Weights of a small transformer language model.
Size: 15 layers, width 128, 2 heads of 64, 2.58M parameters.
Architecture: LayerNorm before each block, biases, tied embeddings.
Training: a variant of SOAP for these matrices, 85M tokens.
Each number is 500 + 25 x the weight over its row's rms, rounded and kept within 0 to 999. Layers, rows and columns count from 0. Numbers have three digits each. The size before them is the row's rms in percent of the matrix's.

# layer 9 MLP up, 256x128, rms 0.135, rows 68-122, columns 0-127
098:500496487528482486515475520459523504514522475466502477507469526482525491521474454467501523480499479521498482511484484461507499488531512528530531471489517517513492549504458461461547493555552522500514539517521495485525521504470550511456513550514509533517533505456529466488482531512490482521477471530495523533510485533505469505515474506481521493503495533533458519516449462488496467511499
098:545478509510531502510501512449461511468459519483523500509523516478508465496487535515489493469516515480503521504513529509458499440508532510532460520497507485525498468491459500483508501529482505496496505436497507491495528501519422453520516517497540541477489427553505525473512480477504507498487491479514498503512529472512502495528514520551482483488502447468514524485527482505466479477522
111:489501491491470486475528553501500509556506537520519502519493506515529507505465483510486556501546491482525509472524537480485497454491467544530483474460491490511472511494461522507503451521487528482484497526478486498478492514539473510472532493475513489475445491529559496477493488487525481493491492549484490472521471495509464483491504514453518514525466480463543460506524467541535508498529
105:509527459512528455489489487483482506498499506469466539509508525482488458505528544535494448504502505511522462480514531486506495483515480493490493507455467450484562519517502520449507463564504502519501487498492493468529498520485470497511534506489532508498502487454527544481547511508501476492492502503509484499518519477460532489461470525482475486485509542551494532515541487536480497537456
090:499503545494530494492511486521498487487498502515458469463518500528449496507489490481498488505548461534494457517473509480474531526551482515496505478527490521504509509523517509503505466508516502514467511452500542515512520520507518482514531478474449508466537521501504530481556470498486551496501530484465512513484455519543499525479520499442513530468536533483549498472559503523491474484477
101:505493512470491514532502475498486460489466547500528523502458535520487516510508470501478483450495464466455462525484512493482529492500504503499487541547548530476450486530474510519504498511532531470514513457530518523499492515526519430491491506488510532454491501508508453480463526494495502454482493497482536437509455512491530483517507498496503521508497459485522484541505478501487487531533
103:463494483511521500492523454493497490540506530477455508496531522515527519522526556528464501506455511520529500464492483509480466479518513517484512512467501465514506474545464528515494492522525515519523515495506520506487523505518454494505434534537485523470520474518499546483521542530478519470502501509523510474459496480479557471469521527477492461521477503541484530545504499483491496551489
096:509444492505483518484483502506480467498525523497542471536489488490488532551490502479487511533497462508492507502481528483499507487496502476469478481491538485483536474485479462515515517451563501524457499499489514490472505492512515458525506481509505532491470512561537502502465524562477504459546508540483509507520488513532491478504483518462544507480512528500507457521485508522512486521421
100:465484493540511516534485523496563497510473535535487526509553476495529437486495512502485500523499515501470520517494484525501513464512499505545465531483547498514515490507509484492473483547562478500471488458502472483495466527505502489478492531505531501486481518528512479511472505529466555494491566508514504498515510519435549475494513504495514509486493497505510458531496521509445475509505
100:495523465468503502468479549519475487503503500494493503530483492507505509514497467536481508485533459517485499508472493478509472523531448542466510506528522485487504513530501521490503467491524476533503466459503532485582510466491459469489528531462508479456489548498499507505520486499545527537529518492512527432489493502488509516515496525495487470515546530513514503521511470497534459533538
103:523487481451493490493512465498475500465468471563465502512531507515476557489476529460517469505521484511474518469496504481465511508508508485488509530536497533522496464485495531518509521471504541510488532561529479499486508490471489456509488510546437488485475461479475486506554522502455522479491527530519474503460517496503505508477477504504503528516511443521481527482504486494541496476473
097:510493490479508467469450511535468522451523527493510503510503509471501487542516509483528502495482519460540511518500535482456482480517504522521519500524518523496522515543472486505506522502490467522522517465520516513459552508508493469450475492533502456518494514519484453499511507532546504526471557476461495519461496500509466543459509485513542476521484514531482507531475447517467520502506
105:501454467464544500546498517540483483517485494493495510457474506453451488491497448513543469493503476489529486461473523530492511499477519529568485494509495464503466485524483516530490470490473502456513535533444513536499478477538483473463507473508520527465488488485530475503497533481520501502534488537528495486450492507499507492512501512480476506515550522496487545475480483505524500515497
090:467512465464542489519511461509500475505507463486505525510473532509536502511494524499496503526513509504529542460534438474476514493486509519471530496507516526473554513527476533504516491534487492458501550491510455467468501506456493448501546480501516525476494487485511462538498497515521522521505451478498517531472533488496446496470501520473506485552466518512490477473528534494486496497474
101:487479551490472492510488481510480532493473465434482489522520507499489575470535494484501494457490518527489487481525485458505490510503506499468459491518511507494499504447473561517482512535489521506500490486476514518498472494466444535495467478519479522415518523492507476504513496512518507477540500512490494502503478533458534526451520546478496483498501542508486503525489468519506512508498
105:481467500551497463450556496495496486494508472486521509504499474483475500491539463518475496553504540479492488477485486475464548492482486478551510491513528497503445499531511491532512499472523457508495522531486475470504483520474505518481492564509490505455528507488532496452500546503528506528552497515476502546488504548513494487466526540519482511511496489521464501487473504506544490514495
088:536532515518516467492517501521480475477483497510488483494495535475499503512470527523471520508489509543471505458486494482538465506489513490500461524491510488545499462544529465508535499493546503439461517520474459528481538473562504501493517471530494507467531497528509501523507517490477499528514493510497474509492497503455440502476525514506497476565445452508522537475508514515479522492501
091:472459476498479502436510477477479503499461535547505496493496477496495491480492556518501469509504509477478526512506530522528487478509500480501504520520468523448500532512464485535484481451511476504498508512522518506498477512493521493501496526535488514484488516504447506465476523513529534493458480536520518488522509500446463512461484493521488580505491525519463514472481470568503500542517
104:514544453519465458468474521516525508495494537544497453496498468533531496534506459436544515508521507507485482513534496510503480465514509483499520518519502534516474491483479467504479492495519504473507547542500543522528499486434475480484477514494480489481525497483514459508518462498527486523499521497474521543540489459492491500482503544487519505507465535468496533491517513530485518450507
104:472489539487519548516477482478508465498547533480467517516456476488554491537514526529501527486534465471518493524503458477480495529478483435517500548507529532458524488481482528500462506505493478478483539498503488508489511450503533523519506518507478479509488516459504489495535515483472467485493480479447511524502499527538485492462463522492459481507483470501530540521515493515495454496511
099:494534501470449495515501467511544528474513510545485469507549494473520525465496535482479498530502514483442508494511481472461529469526504526467542465466552497480447506454506540538494487498531506501509500476493517505468461484503512458469537501467448510496458473508506515474513489502512530470533496476507498476491507529497518516488476553510491550489530497519493519497500499494503523469498
092:530479506493489490502507479489495521485478509547477540461541489518535512542501499469494508458538554557538490520477492492496528497517509536493517481531460482476517499474500494506490488506511507502488549488449489483541504537500488480526528514548502519482488531520488492528457454508477511495500495521474462561563534503479475510499497487507516537516492463455466509453489494518493506475485
096:499474533476473511494523535541491476539530496532508496505455499525487491481543501484469476482522493477467513516553485497488508507499452454532538492473526542444511493513528500543527488513524507478468505518479468493512482518499500553469523462513495471495466471481513447442477507511460512491528470502489491533518474524490492527478509507503512518476519544503503470492499481491507490443458
100:510521492452460499491518500483500471503488501485507536525446502521518501508456518512482500527468467478465482455481498464488513469492510503538490503501494508503524523487540510524533517466519470465534522531469514457466451522499560462509496506508522497510504509504481541495477570514511547480499542492548513497520506478508498463545509489482501483509543547498466503483528492528541481508496
098:521501488520498541501557486506492530459513475486493467515524501510536497490469526513473498556463499480524508487486545488484531488474464478508458511487515489493509502528505462499505485431538546504495515486507480486455508486467509495459495487556480516523477493506492481520475514547523472547528489511500486506490510511492478492530525572486464565500486532508518518526492464511474491526511
098:470468525476505499496519536463518517508526484497511533500479485541527551510519521502495542449511516517462484503509534507434516492519547513507486478431529504468470515500477529562509499514539476452481510544477517500511486519475548491479535492521483498502515517496505492485481480506487529516525512446489487482530526497518487458470491485520506501552492512507508525505513466461478477516526
108:521522538487465461495494518480488485436466507524467501509522552514494518508547532462515490473513535500514495489524507486463508500482525483483498529498450535497500467432508484499503502505487463522499489478516480526498502522503511474517556498507521516475505517497506464460456511536461508475523518531534458539481468494459504505520530505484511519504520538503561482473510530488506460531481
095:525521514447485511521491457504524511495490490486478497541480525522509496500490492455536490482487510514511529516491508473495491475548468482503505483508496532508458499506502495562483486501512471487485527490513492473528474471460544502469481473486504550462545508537520494475531528530460503468516487564538512506501470464485511477512501524519572510509535501477532464512504464505481522549517
092:538479536472497523522541503503553508509536465483489530507465437498467484529522524473538486503505516526494471517471454487495483497472482492507508508488538521506483497548503559517503519497538489471519493494496510512509516527543489488514523482517518513500518514543511515510511512504494478514477477475469452491523507441509471514425545511497488507520490483494557524522566486511487504502503
096:494476522533513520509509520511515483477538518521482519465520528505541544464464516499513470493523523514521512495501466494521521497494513495497481541474500511479491481586537503484489455544528513523483507500479513530522457493501512470492496426552468491504510451490501494514523492513489512508548515476506495504535541513476499473506476483498533492518483422509506516493511435502495490501487
093:508464501489539489471485483480543483472466496524522540473501492492457468547483498488526493530560515521510496490500493485527463490498486450513498501505527497566485480479471518521533516512503520502495486491488462470506502521514518537494519496508473466480472535439468464513530495536503509493520442485495491518511483472479461515469436489439469503501490514492541486533518488499493531503512
086:497468500504486501456505492564529513488504541452533503530506490505487488470448520485508506494488511474494478472485537510509493488542459464510543514498493481478496516555481474524490450520510494467471494477510515469515455498470501520465525472501461555534514495483513508504497486456482512514514496531471536550500498511534506540506496524504513506498495568548529497541507502521503473488532
100:481529511482450465482487546480484490495474518484526518541519493561487535510506496489511496492466510522499470507496492495510452514534451498500530501494499503502529484513520468478490469543508486524489516499448485540514496522491535506544489487493467514495479469527515478499466494493455492511469481506496497494476476492443469476528450513534567493489553449489507487538513497484504443509504
103:545474529523508462468489492506509475493512461541533491510495512481508504522497502512484478475485498500496475509503492494492540513485528501498507528504525475477448472531528499558530485520498498501462564503517510509527450495499477479513549450454481514503473473556461528520528522490533501471526543495495475527490521490473475450458562510527491465512519497482490491536511518496513520518484
099:501457466491481526474487503499483523497525479492514501531466449459491500507493530462545507511478506510511513484519531517452524520529514534512526470487503531509463492480493552491513484486477486438478530489511524499491453455502475465514477494496501475504515495501496467524522518559529547519474517499531481465524501484486541525443545508537526541518475469492515510484482493510492505517544
103:494475477503465480480493503542509498526466539460537529536515486509550480564493554481506549446473515494475522511505470494492497516467504460517515491476521515538476506531496494514454551492515530487480545490493445466529521471491485500479488490505507506508494498491501460531494466478510526517496515490514465502486489492529479509509534537506501498478483519475474441506508513530501453472529
100:511499511515488508518523501525461463438552493473485544504476456500506493500535486518467461534482471444474473531484496496480457511474506470504469506526453483522518496547497485487472490513516524521514531486463513508502543490526533508501523470502483459522504500503487463516485491493505527503518487467515456517502496499472497525514502442532487530498548471495532543501488491464494455467468
102:540450548500520531480507452512490503515491493482481449517480498517526466520477519524486512469520499520474487458449505495497505509470516491520515501511509426504504499542476505522530529472527523465472499519491481472463494435501501518475532476517535464495520470509497506504501515542456524518519499483488484492519527514487497552510477519536498515471509526446490521540497445491499479487515
115:534514497537531472492505455503513478488506485497462516475474485485500467513517444522510481450496493501505527513477478556498475487520550491509508519470501522499488502493484463472488487523464531500461560489526505508532469456502498492497499517509495477477511529511526515514488527490509538522466556557501500543496484518486476485425489527481475483462473533502519533492475502518532508514543
112:484502459505469478510492476476525496515501490493536495552490483528518495522524522480507492486533480495508492522494515494540504477547483480511456464536485471529554468516446526487517453497552502505490494519489405515490498479517515487515486500523473507497473545500509481539495496530477529481501468485500492554489505474502543462501503523477523481497474477466543528510518486524502532461498
108:476446500506485495503549472497440475500503511528522517501502514504487505499508498489505526500500525518476475507552474499490531503464540493523511483482497532525540473535539514488516477496501533489503562480487514528494466505528515578495508505515469463453479455496520501523507559461515507516521478479526469514485465503517443472509545521477509506467497500521521537513470506476480482506510
099:531470506484508533462505508557465518511502502530540496503512468496534510519524493460489498518477484510498489516527476525478501450537536488490535460448527475502513464538495479542493529481486544474470521498478501467496492535526494484503545453489493506516515504423462492508522486476493513505511546464522483487509532506501486483525523507468519497511530484472544494505498476486515498560524
102:501517515509472506487515471475447433489461492512485552511540525512512497509486488463499505452530515472483462511509489502490539473465510464532535513482502517493485539560521487486530497498518491477519510470512468468508545507510454425507514465482521513509507497476494506502497528526516539507528496516489528498502491459492488465464537480459490517526449500520520510531494475496518505523531
093:499507514501514487481461489504502437526515526417502522531467532520468472486485520497482486514513548554505538507466511487455506481534508497515458526490491514486510476489481557535507468557519477500485504519533477506478526507520480526516480509503475527520508502484474471557466522530534505523505463498495479509474516525477491516500499493523495457509453479520518500510511491497457480483462
100:503542498495490483511549513490461518460501485539499484486543479479494516483565476450496476534484515440472485539506504459500480462486491522482507487502548466514492473506493524520524495538546482507476528485518469489491471529563467520475529508503475510482528500498497520525521503481500506487524515469485456475519501545536473483505545534494503479513506509478519521513510521542509527545515
102:500493500474482509461518501511496524543523479533496545496513514534481518512493493497491526493472521550501545498478476480473514497490485512487506540458487514536505508511502454463438480504510545461538504478517517481522537471518498515488531454474524486498493510532471503495467494544503479560498525453525520519535473495493505495499459533501485529564538514517493526528541505507525491473528
104:497521523464475490489486503496500433473532508485484475484490475516502526467514496543449458468523496555505468491489471458492507485504475522444505509513504537524485530497490545502514505525506440498517492546495495485503474467529530510471526494486491526467487481514530504457476518437477534482527487510464489504518495490502460506476486498491456511499507531509521537539535491483530499537527
085:516469515459509473497493524507501520509542507494479496503508552487449510493514528520518444492481506503485466492538513529498509540527492457518542492457498533527517509467498489516518439495496501508511502515476518512485524479497539510475491469465537515447481520487541489488544498538483487522506483460505509439491479468480491553515476537484448492507460504545501525511542503510514507508492
103:511472511499487494528460506477471516453512515515436483488470483465488479555494554513449522492485478495503509491467496505474505503494476482516497517481502485510470501498474494518518537530499510472496542472506466523525506507503478484519497501501498512516524468457506549423481526480482486504484523534505504507452431517493498482523440545499463478522509490493499546496492526519503460511467
102:470478502490496536518495546490556503446530518493485547520549512502501484511530453481517474535485503488497523457480462514469512535527497498532566457527511471483511482461469513477529465518502493510481471472492474467456514495520561531472533540525486463485487488517515495486518514525503532515496461529478499501505480518508475501526489512491489503496486473480488542518475494535521490525512
105:493507513469479489480506474543487491446483472533492572528515535518495526524520473529487495508470476507517453526449551465499503472533491497512510495528510481491537480520483508504495523481523489447488475508510472462453480474496540489491536500497490504539535508486468470495497476517497540481480534484529460501517527503477473517485513497569492482515484512452480538515469505507533498509495
104:497475541521462519506542500524477495501480483515500460493484528505459443477529473513465489471516501507525505542474482507533496463498497465547502490496485485478530484511500494516521506520521486486497480465502463462511478463525472510453499489518559512506493489473515476520457506513535522560462542483493466493508535484499497475550512559480530535476501482527528476483531500509529509472515
092:466474455491516489507537516488477496510500464463517545520513537511558512494512452499517479511516535478512463529536479482491459446546503497518514511522502508446541458545475513526510524494467510457490492512522504489446467490513485528472504509482499526511463498494480517495480472501490506519443506440478509491497505532509488475501493471486501507536450491531487506512499479503509471504454
091:517471488501531487508513517501445506442467504519455475474557481500531497522505491486470524506529537486498499500506498509451513475500509493515484503516545509541526519524571465499510483527510493459504529493477515484526543501502502490475522554529483545486475515478458551483489479495488522525517532473541515493463485490506479470497507509513478499576491492508495497551482495511496474519496
089:552503531503535447505569534487528543508464521525520536492518518521497515473476495487486510510483501487528471481456510490480530463530478500503488528494486497520501483502503497476536466509466508506468469525464483488508530487517493459534475480499502538511500516534474501513467505525516544537568501517477540517522489509489508470496498483504456494478559497530511507508493468490553482472469
# layer 9 MLP down (transposed), 256x128, rms 0.117, rows 68-121, columns 0-127
112:513481460519490485520496474483472505471505505468459492503518525511525503544497505515500474512539532480478499474515514507492546525527512498500506532489450475513505516498559477514491468493518450494501456469447483502466472515485512505531465453515512481502579475532515538502546496490532485515505495477536469476497477513543524490491491523530510507475463478507499502470536500473435494501514
092:488473489495513490487525507485509485556469489483486480484519487544507471528519508494489526515494478500500497514503459488501508510468514524518554506459491499524476477467544534458493517499540480474528463530518490494506438487520463518481498492518484444495564516480500467503507521517509464504504504500434484452497501488531501538494496512523525506490455506522511515520562520488512524473435
108:462528495549495547501472476473490485502500502526490462495503508507521504495496480526448474488501448505495519478517482503506538515563451460481500495493479513494505506467504528497464469484512480503528492497496507504517494498517478549491528477531525501499450519538481491433507523503527484474532496505525485494488525527480480493500504499518525548507502605484483534504503538528478531500503
100:494507484487557491468498507522556545502474477499497505515469460504503468486495535472484500468555520463478505521484553495473511530484500491472459547517520471512486491532490498529508483508494453537500499521501531487504465489486521568497500478491523509490477543459474513456543526476523506479504428465503483532503513477478532512498505518523483484496485485525466498513498506486518505520544
077:462494500463485473496554496498494490532546532542540524494496503470512494506466521477505480506456503480490483503540508494550483500478539463515528521500548538529509506500478471494528510499526519499484557493497524489485524499483498487528508488525539533493475479491511473546498524503507502506504497544503501540495527501533508505504519469486446490511511482486530498509614473484501509475484
107:490497541498475523474512496537479466474525504493489495509528531518523496512480522514456518430495553478499512467516508484455527510474494523487504477478488462528452500505494515506440460484492516509503479527525523487522498495531485470503485530541482481533488541480494515482484438476558472516492489453467530505507500496464511486496482545525467489543484519486516524536493516505486449503496
108:503541492506483495449496461443499526511507502483453459521520442524477486488471456506489454488519475497498532495504512540470517519496558497521546493488533512518476508524506520524513480538506482497525488519567529454492513495529484494486462498492485510518528498503492517457481463504476454504426498489504481500505528469457498533527468522502492488478526497504497515504513493480528503475474
090:491508472534475516500514470493533517487514526521514510511519505509461490464416534491512504470460509511514465509519542521495461515475500513490484502532502453492519525552503476482529503480488447528496434512465499488456495519480500480507504493530495516496492502498486478452523498493465479515458493497498511460456429486529526480517500485488481561483514511519509499499528499522495504543527
095:496529495496528489521501480494547482510498467485509517496528507582520491500487527505496535494499520473503479515559509505476510509508501509541495483535441509471503474546475482501526494463477478512556510551515520482519507530524482499524507487486506506531448461516521488512460517544505497499472518524469533489533491535472528518496498472525519519530511532455500527485529447515503469498539
092:474498495513443505473523463513499481503534550537515469517500526464504517498499487481521500512462515546496503485486524509553522507495541488482537541487522472536450534505490495558529470472462538481467496533512476517496483493520474523478503479537508523516498487482518463519494501495489512480501495489493488481511471429525492489548485464472468544495495497498506460490555508521515492463517
110:516501501514484497517503527514511502503497494491499525513539520481547483481473516555515488482518479477491458460542477528526500502497498501468463529503530523483542497540522524524512535443478527539467444545451498508451500483527463532511493508517503499451476486565507523505524480516516466509494498546537496495539514554506500519516489497491561504508495481513493507479520516505522492510522
107:496489453501481508525508513509451501451484488518498429515479526503423530493482474508475477481505502483480515481483509509543528499442494507492502516531492529502505494487521481484495480507522490484483514504522491464482519462491494492524488495529508503511536509570491475498489476507522482512526510481505451513519508553519505483386504484511495491494490468486515492494512462500547506512519
095:506496530481495496473569528481508523524533505525549466526522515454540494477485504478512476512531502528489465486484541502466528494468509474527512483507511496483461494456522501526504515454472534491483481495496518488501528507439468511509476485562539526466442510528513497517453504453482527476515514521506528528506499516486506512502507470511513516520461509544470466520484531491498503496483
085:507529552536553503460494498491486489523507472494466494531496507524497472438490491510488521494532515515488510527509465465506507527512548487462521484511432521458516515525501462496493481536484508521479508507471493462502514512496486470502459483494545494498488522489487476465478502503499482493475553512496483446495537483434542484519506470502473528551477493530498471499518525520485491506457
095:483535510470500499481502498487500507520459505483526517480519506415497537486514510505443502487520515490478513493459529494518534524470510514497510435499495526538489531471506525481492521501568495528514518477494491498513513521494554466468531494460513535522502467467517515520504498492533507509472464528546502488531459495442535467475511501480471522471488526517485489503502497531509543510525
106:494487543517507467506478478469494519508527479553489521492496526476477493500484506432506469492493490520473484535497511485544465469530451533486484473493477517483555513511521535543519500474522484537459520509448501518515453517515501533532447520485495513496473513514507488574496533508450469488531519497476528499484503526489477464496486471507509491520515494534530507488531482488485529492502
087:524510492511498477505506512467511500496504514539524480504473501505465519503553520489492480498453512510540512541532524529516467467466517508476519504504486509530473483505492510530510486489471494485491517465518490498487468534494514507467499493513516515494573503501500503496488485462525475496471532537508494473475496524502516525377481487515444485498491551522496482501559505474505525476470
096:474492496512500490510499428507493503525517521475465512480512494500493485498520526505532523527555502473516545511466509528480476535511503497480476482506526529529479496506452499543527500474492484494488449553501473457525499524455501527510559535483498553517492487498482509450483500514447501504489508466487490493501525499560496557483506495498463528482513511499525499501451511545503479483517
107:542514519478493489485488524485467472515453520515481524500493500496501442462510473480489528530470501523504450525520498509497502477534469438528480487490506552518507524528501508531517514525487472460481547505510472497494532467514499495501451494510501480473489479486519530480487518486513529468524515528507523502454473502504529487517524489546494484502478488510519516474493490563466507571442
100:470477496522505485535561531480488487509546495545491498499515515529498526462428532480477506524479527466478509515460469486520488494465510522517475497481492471511490508514536470471482504520555509513518515471489479471529525467494501452461497508492526512486435513489519507531486526517435514462531493493522493474474503500510494490518523459513468485510526483502512464477494471506511475462536
109:486499487523507457552531490502529523504494493529512482538476529496492502502488564440494515482504517524472508544479486530529443506544465523529463491520483461485513503501513530473518483557515527503503503489522485463485513522501482481486448504478512504486503525491484542517476491513481510467481496443462506503492507524530521497491501496521431492506512570516528503488511508462494535495497
100:548552513484537469478502483502484457513509528473527499485544491501531529509507524482490496482481509506520499474489417513488486526538532530491494457518495512477504515506514534533489484513529561504513489523464487477463492506498509473543484472510459482503533508491479496495471474483483507467513509513533490536509496507470534474570481511529567523529472512506487508523459497512479517519487
094:449480508545521493469484490473528512527521499501488503503478491487502484477462450485437527479469481517467517456513533481467520478508503498511501515471516518498502476504520534487492507510462470518501433502490487472522533535522509475489533457470527492460487502478506496498488509502531485512453496507528479555483488505480497508516498473478582515485520517480487488489569517511521547505500
088:551486535518473482527484512521512500510477506496516541455510510513531513526486463502534511516520462516500523474533525514497535491535446423523474503483502524467543505477532510503523487465462495496534453504494493522518508504476507526558491477484529509505530535463493486494454529475482470481507489504536506502534523517446519472492492486522476514531548504516515514502491499539477522486476
111:539493533492499515504446490522487479480495504540517458481510516552492518468510528472478498490479547486490511476498514515495520479489505496517525458505478494488486545468483452531473459471541526508508509528457524478501499488474488467515491501509483448561518488493493480509525490490539470462495488516492487504475494498537529475552494518480565507543471530483485484465483472443515492509493
092:491507508530473484484490565481502550453493517508525513485543507471494511481508504569523561479532514511516517482484461503502490503455535493497515536485527483504497492484548487542520511518501533537532490517525511525514500517446472465474511546492522515508522511473512533509492442472484511489500523481514500469471534518476505541498536492472501499477488522521467491538534493464510498488526
094:503500510501450521514459481513515512465496503509511495512489525494543512505482509484472523509516513524485494487543494496511468504431512477532505505519551502497493506500506506527488488482519479515517498483514468492441520480522510476507509491508480478477585497507524560490487480478533467540494514495531509533527483532532510540402452504508499515482475524509465513527492489513540506489525
107:477493511508546519474466443551510495525465525533513578457487521506520515557481513514504485540519501531485503524504507508515512496487493549452468502538472518495555513491531493501487469470476506512476511498512488510516531504480479566534488517503497532499504522485468522526530483506493483478510502491505535502490480458525486462494475495541479535525492520511520475553489494533520494514493
086:510525494492506474521518475487524560520465497543529494513505477480452479507521491510459487515467473523507495480490529492521477484472509467501508480499516497474502474484465505491524458506541489518500525504546459491480491543504489504486505493460511525490540501519486473499488507503535490484467490504512478522518535504469518515381468503517444490507504523486508497482569515477521518503478
084:490520502499487435498517506510507494470532497510547487477494488502506499496508484452529503507478518497537522497504483533528498468443510496503504492488467480507458480516458521518476495476490487485553533539521496529539496486513525480472512549528477424504508454498576478490500491491538497475489454493538488474492525534501470527460501500504464485478499485488451494502511524475486531523490
081:466464480495530509498542492498506510533514533511492479487465476530488530511505543469522506475488445480487499471478534516472503483455474483513526497511480552525494477545469490527529501474500537508550504527499499497479499492505461499499495501482541540520548577494482510549505487580498492488505458510537511535514507488513483495507489527498486500531516515482467495510513539527515469510514
102:508533505529540493537513509491521533502509499500525501509529501464467497553483502503479473532467496548487488442441478502516486522549539502476529512495488496503516507517543523500493533428495519511451515512531524535460510491493501515512520506478431474510546491507501486506472499503487519525461526529461510479514514488506458520497533511568521506482501490491526469517505509517519519494488
103:530525493513492504454506514494536525458506502510498523519473518542570441479456510512460524488498518519492521485482507527471500521497529474484482521504475507473501455524520502510483509466505523533514496483503495466466483531442501494524514508462518511493519507521518474499523513539516505503484474488561477548478502488459508523545492490547541473490516497496518463536491515443515513535523
101:518512517491564514507533509515514524479503484506506510473480499465505476469482494508479478515495531536483517496481504516511507448491479547498507533491454466516523454473506463511512499490490556459474493491448485506534452507541491500545500492490501446492473494519491505495526436494508513489514488521518543506504553534450511482509497523490469504547493517520534483500512514506538516521556
116:527499505470502499532496477523496501524459495518509525472443514524489480498429475493547514502510499492511502506488497533522467493532483523527450515563516513505470525500511487521510501507509454509496499498540502478503507511475499510488498489480527484493586508512525480505521546517527483508457499442509464460506471511510487500479501488487464451496465464464541494501517489527561495492511
107:472507502475507475531509483516490537459516510504470522493530465502471494524446525496505482549472496498495504482502483512522500513448486542463508486476503523458530508475493527535509459494451487505457458550517458500523512469502484517496476478531539474483532470547480459519494494490475506498485517516464491465529508542489464472514474517466466513501522486502458468497543482506536480487483
094:508498487516550510467502566488489505490458476487532526461508506505482484526493520480480481518514516502504477500485567544473534490563494489500504486510483469490546476527497503511485492514521483489481495477485501457472473493477529524510524510499484464499496508513490521477495510521507514472520445464510509505487490505500500517554513500446558520473513469463493521547443527521495453456494
103:481495488492474481487510506512474496497486525546507480527481517502472516492540489532510464488444500530538526460509502484496482506501495529526500526526472483492474492510488533498468461536541490494535468510538488487484535486511445510470504506501519496497506516501486482487510500474521499460517521492472476491479471519511512432441479443481455467484490546489538472471445524504514542544506
105:522483522500489510478436502493492541506520499535473493474491482528494506476509480524524455547466503497505494499534537508503483473529516510478489511462510530511499475505553520453511471517490574500460479469499472514512490479484546497492504515473528489528516494551490551478481516495511493460511490466523504492500526499449503472441530501477471543499488490472474494442490509467505491493523
107:483507504529582533520508501502543467471471480463521474474485508510516496526505508509510501516497464526536500517488456487541524497540498532513507501504489492501516539506506466465477532468450486510479489511533510504505496513535499505524498457508519477501553528477439476521547495498519459494485500522495513556504456508456478486471538482504521519507471517513503541495488529519500493542462
117:508491506495520468522506545488448537531506487507497484504495505521476519511504536506521500501528469504525469492505504471465478490554427534521513552542492508494485521479547443499507507524499497495484484457506475496486462494520513483517497533505506466499525469503564550506522507491489489527528479501536491486469468514523479474520523480466462543493459484462520498507472491490494494440498
100:509454467475497525487498498528528515493442516473527474521504500502523514481541479504485525491517527488546496474494500493494523471465551470518502506498507485489517491508522521513514513479483545486522486518504484498487534532508480460533453510500570501487525500473478537526508512493490511475531466525408496521484497489552475493540501466548506491527489522470509549492468505497480483472496
097:531537478496489482533511507490520499501523489529478466516442567547493500505501497491476502491465511509483486516503495515497522494477506465465471530536487525493522517520496482531492491527523511501514450491535452485508549474541497487487516544482513480509601541480521529496485506509534488501525518510507520496497492506494513498450504473525414485517508503498485480490465511503494492524476
098:527505482518516496472518515513508520491446448558502484489533498503454457504496481492529525512528529509547455506504535526521483481494501470499534436550484539541507522526509480479488465524479501533529479491501509516516503489494456499545487513481470505488541514487502501491447471527540467508485518489458512503456506510441492520490487526507501501501484490546495463496488531501506485521470
097:504537505485526466477506522502531508521470479482527489489507491501515519549503507490488479518486494533492555460456494568497519448471518476525491489437490475520490506468546504491529534516499497492531523506468531503470508532498514519461533517474443494441543506488505512530513474472478495507515493520441514478480503515503502485498532498525495491503476506525471478502511543527553478492480
096:485469527498511494500534487469489492492525509521529470504508555457494509484469489480499536524514520494481512505529500497502474474452480495564482519524494480513524505574494503527516498487532503499494460526540504517504432484496526470484529524482513476506473503493520491539503463496467505499437527517517477517464516510476475546451494473436465515487515494501525451500520508487498504476490
114:485475515489437505517487514526482454503516473493557530487510501477471483518491452472499493534501548548538508489504479525463488557534519534460458499498486480484477464505472519473486507482498472491507547506546497506497510483481500523484471486498496524516493517512506503487506497518531476474513444520465524457538452501508470471470523493464498487476523486433527494528491493523499497495496
086:483525525516517501504475511529507474536471555537478528495563527490531534530463501488500544493521470523474531538521534540495494486484509497508514479538484454461498487489506445442474470477506475507530505485512503498491499463520494480517493500452474525535509491464522478465493488487508466491504511483520482504471526466562498469477545498533469506514478497501475514511455502472509514500502
110:494512506509541504529496505475514508501485513518528476513467492479502499489457454503496475469482501476473534469519465466451529518557504501568499493481521474501488499507493494475479483512565511492501495500518505523541484483527491488511497504488438521496505550480495454484493482525447473506519502458508487482537556502514500472512505449525501497542506469462508510538531514473456481470507
102:524486519525496516506523542480529519497542513506484498501482503461488487477522526453474512527503492543507488493472539485496524488503477504480515482443471554513463475483541499476507531468517535482503541495501484513530522498520472497527479516462496541470450480485528477531484506510508513486489515539532460456477486512497485460463506498505446468482468517532470483507469492509454489455460
099:527485528500499470516473504469498459501501493499513487469517504539514504522484483521478469487499454473511489498532522533467500476553521515545503463492467535471515532498472493521471512542485530546502526526446514505466528504479448495530542477514532477515497522473481530499496503499478504498497552489531486485503502508567514477446472506493522503492510537508526492451485539494543533511501
105:503477507487474504536497522516502509538505520488516461503497499521516482522485483505506514477453515465472458516493494464510472492522474515554480467496546481489501487506535501512472513495534455487453518523477459460494488464518520478481458508503497488487495471513547509526463456472496534461485496479567510509457505478504560506525512526531490460483512511492510474463471515473507562506512
095:484487542497469529535530524446525539501476512497538503496499495510486522508479487528515481467522494471506515501491518484473508504493478553496514499485526515494506454507510476508497470508536468509500467523507466485533487491478535483512459497478555491479503513516487542501476539495483538499557481459456496524516462513525489485490504483520515537520437486515471423489496503470510444475505
087:493510503474469470524526478506521511525530466475522470487513461512491541445505460463521483558498491513519536526494489524508451520478517515522495518486506465571477489490528458486523524520518531495519488460474519518535485540497493510507522522461453474515479537509492493449472476503450508527517497482491503472507518464482501516508500470496529527514482527542492530514528476506526477483527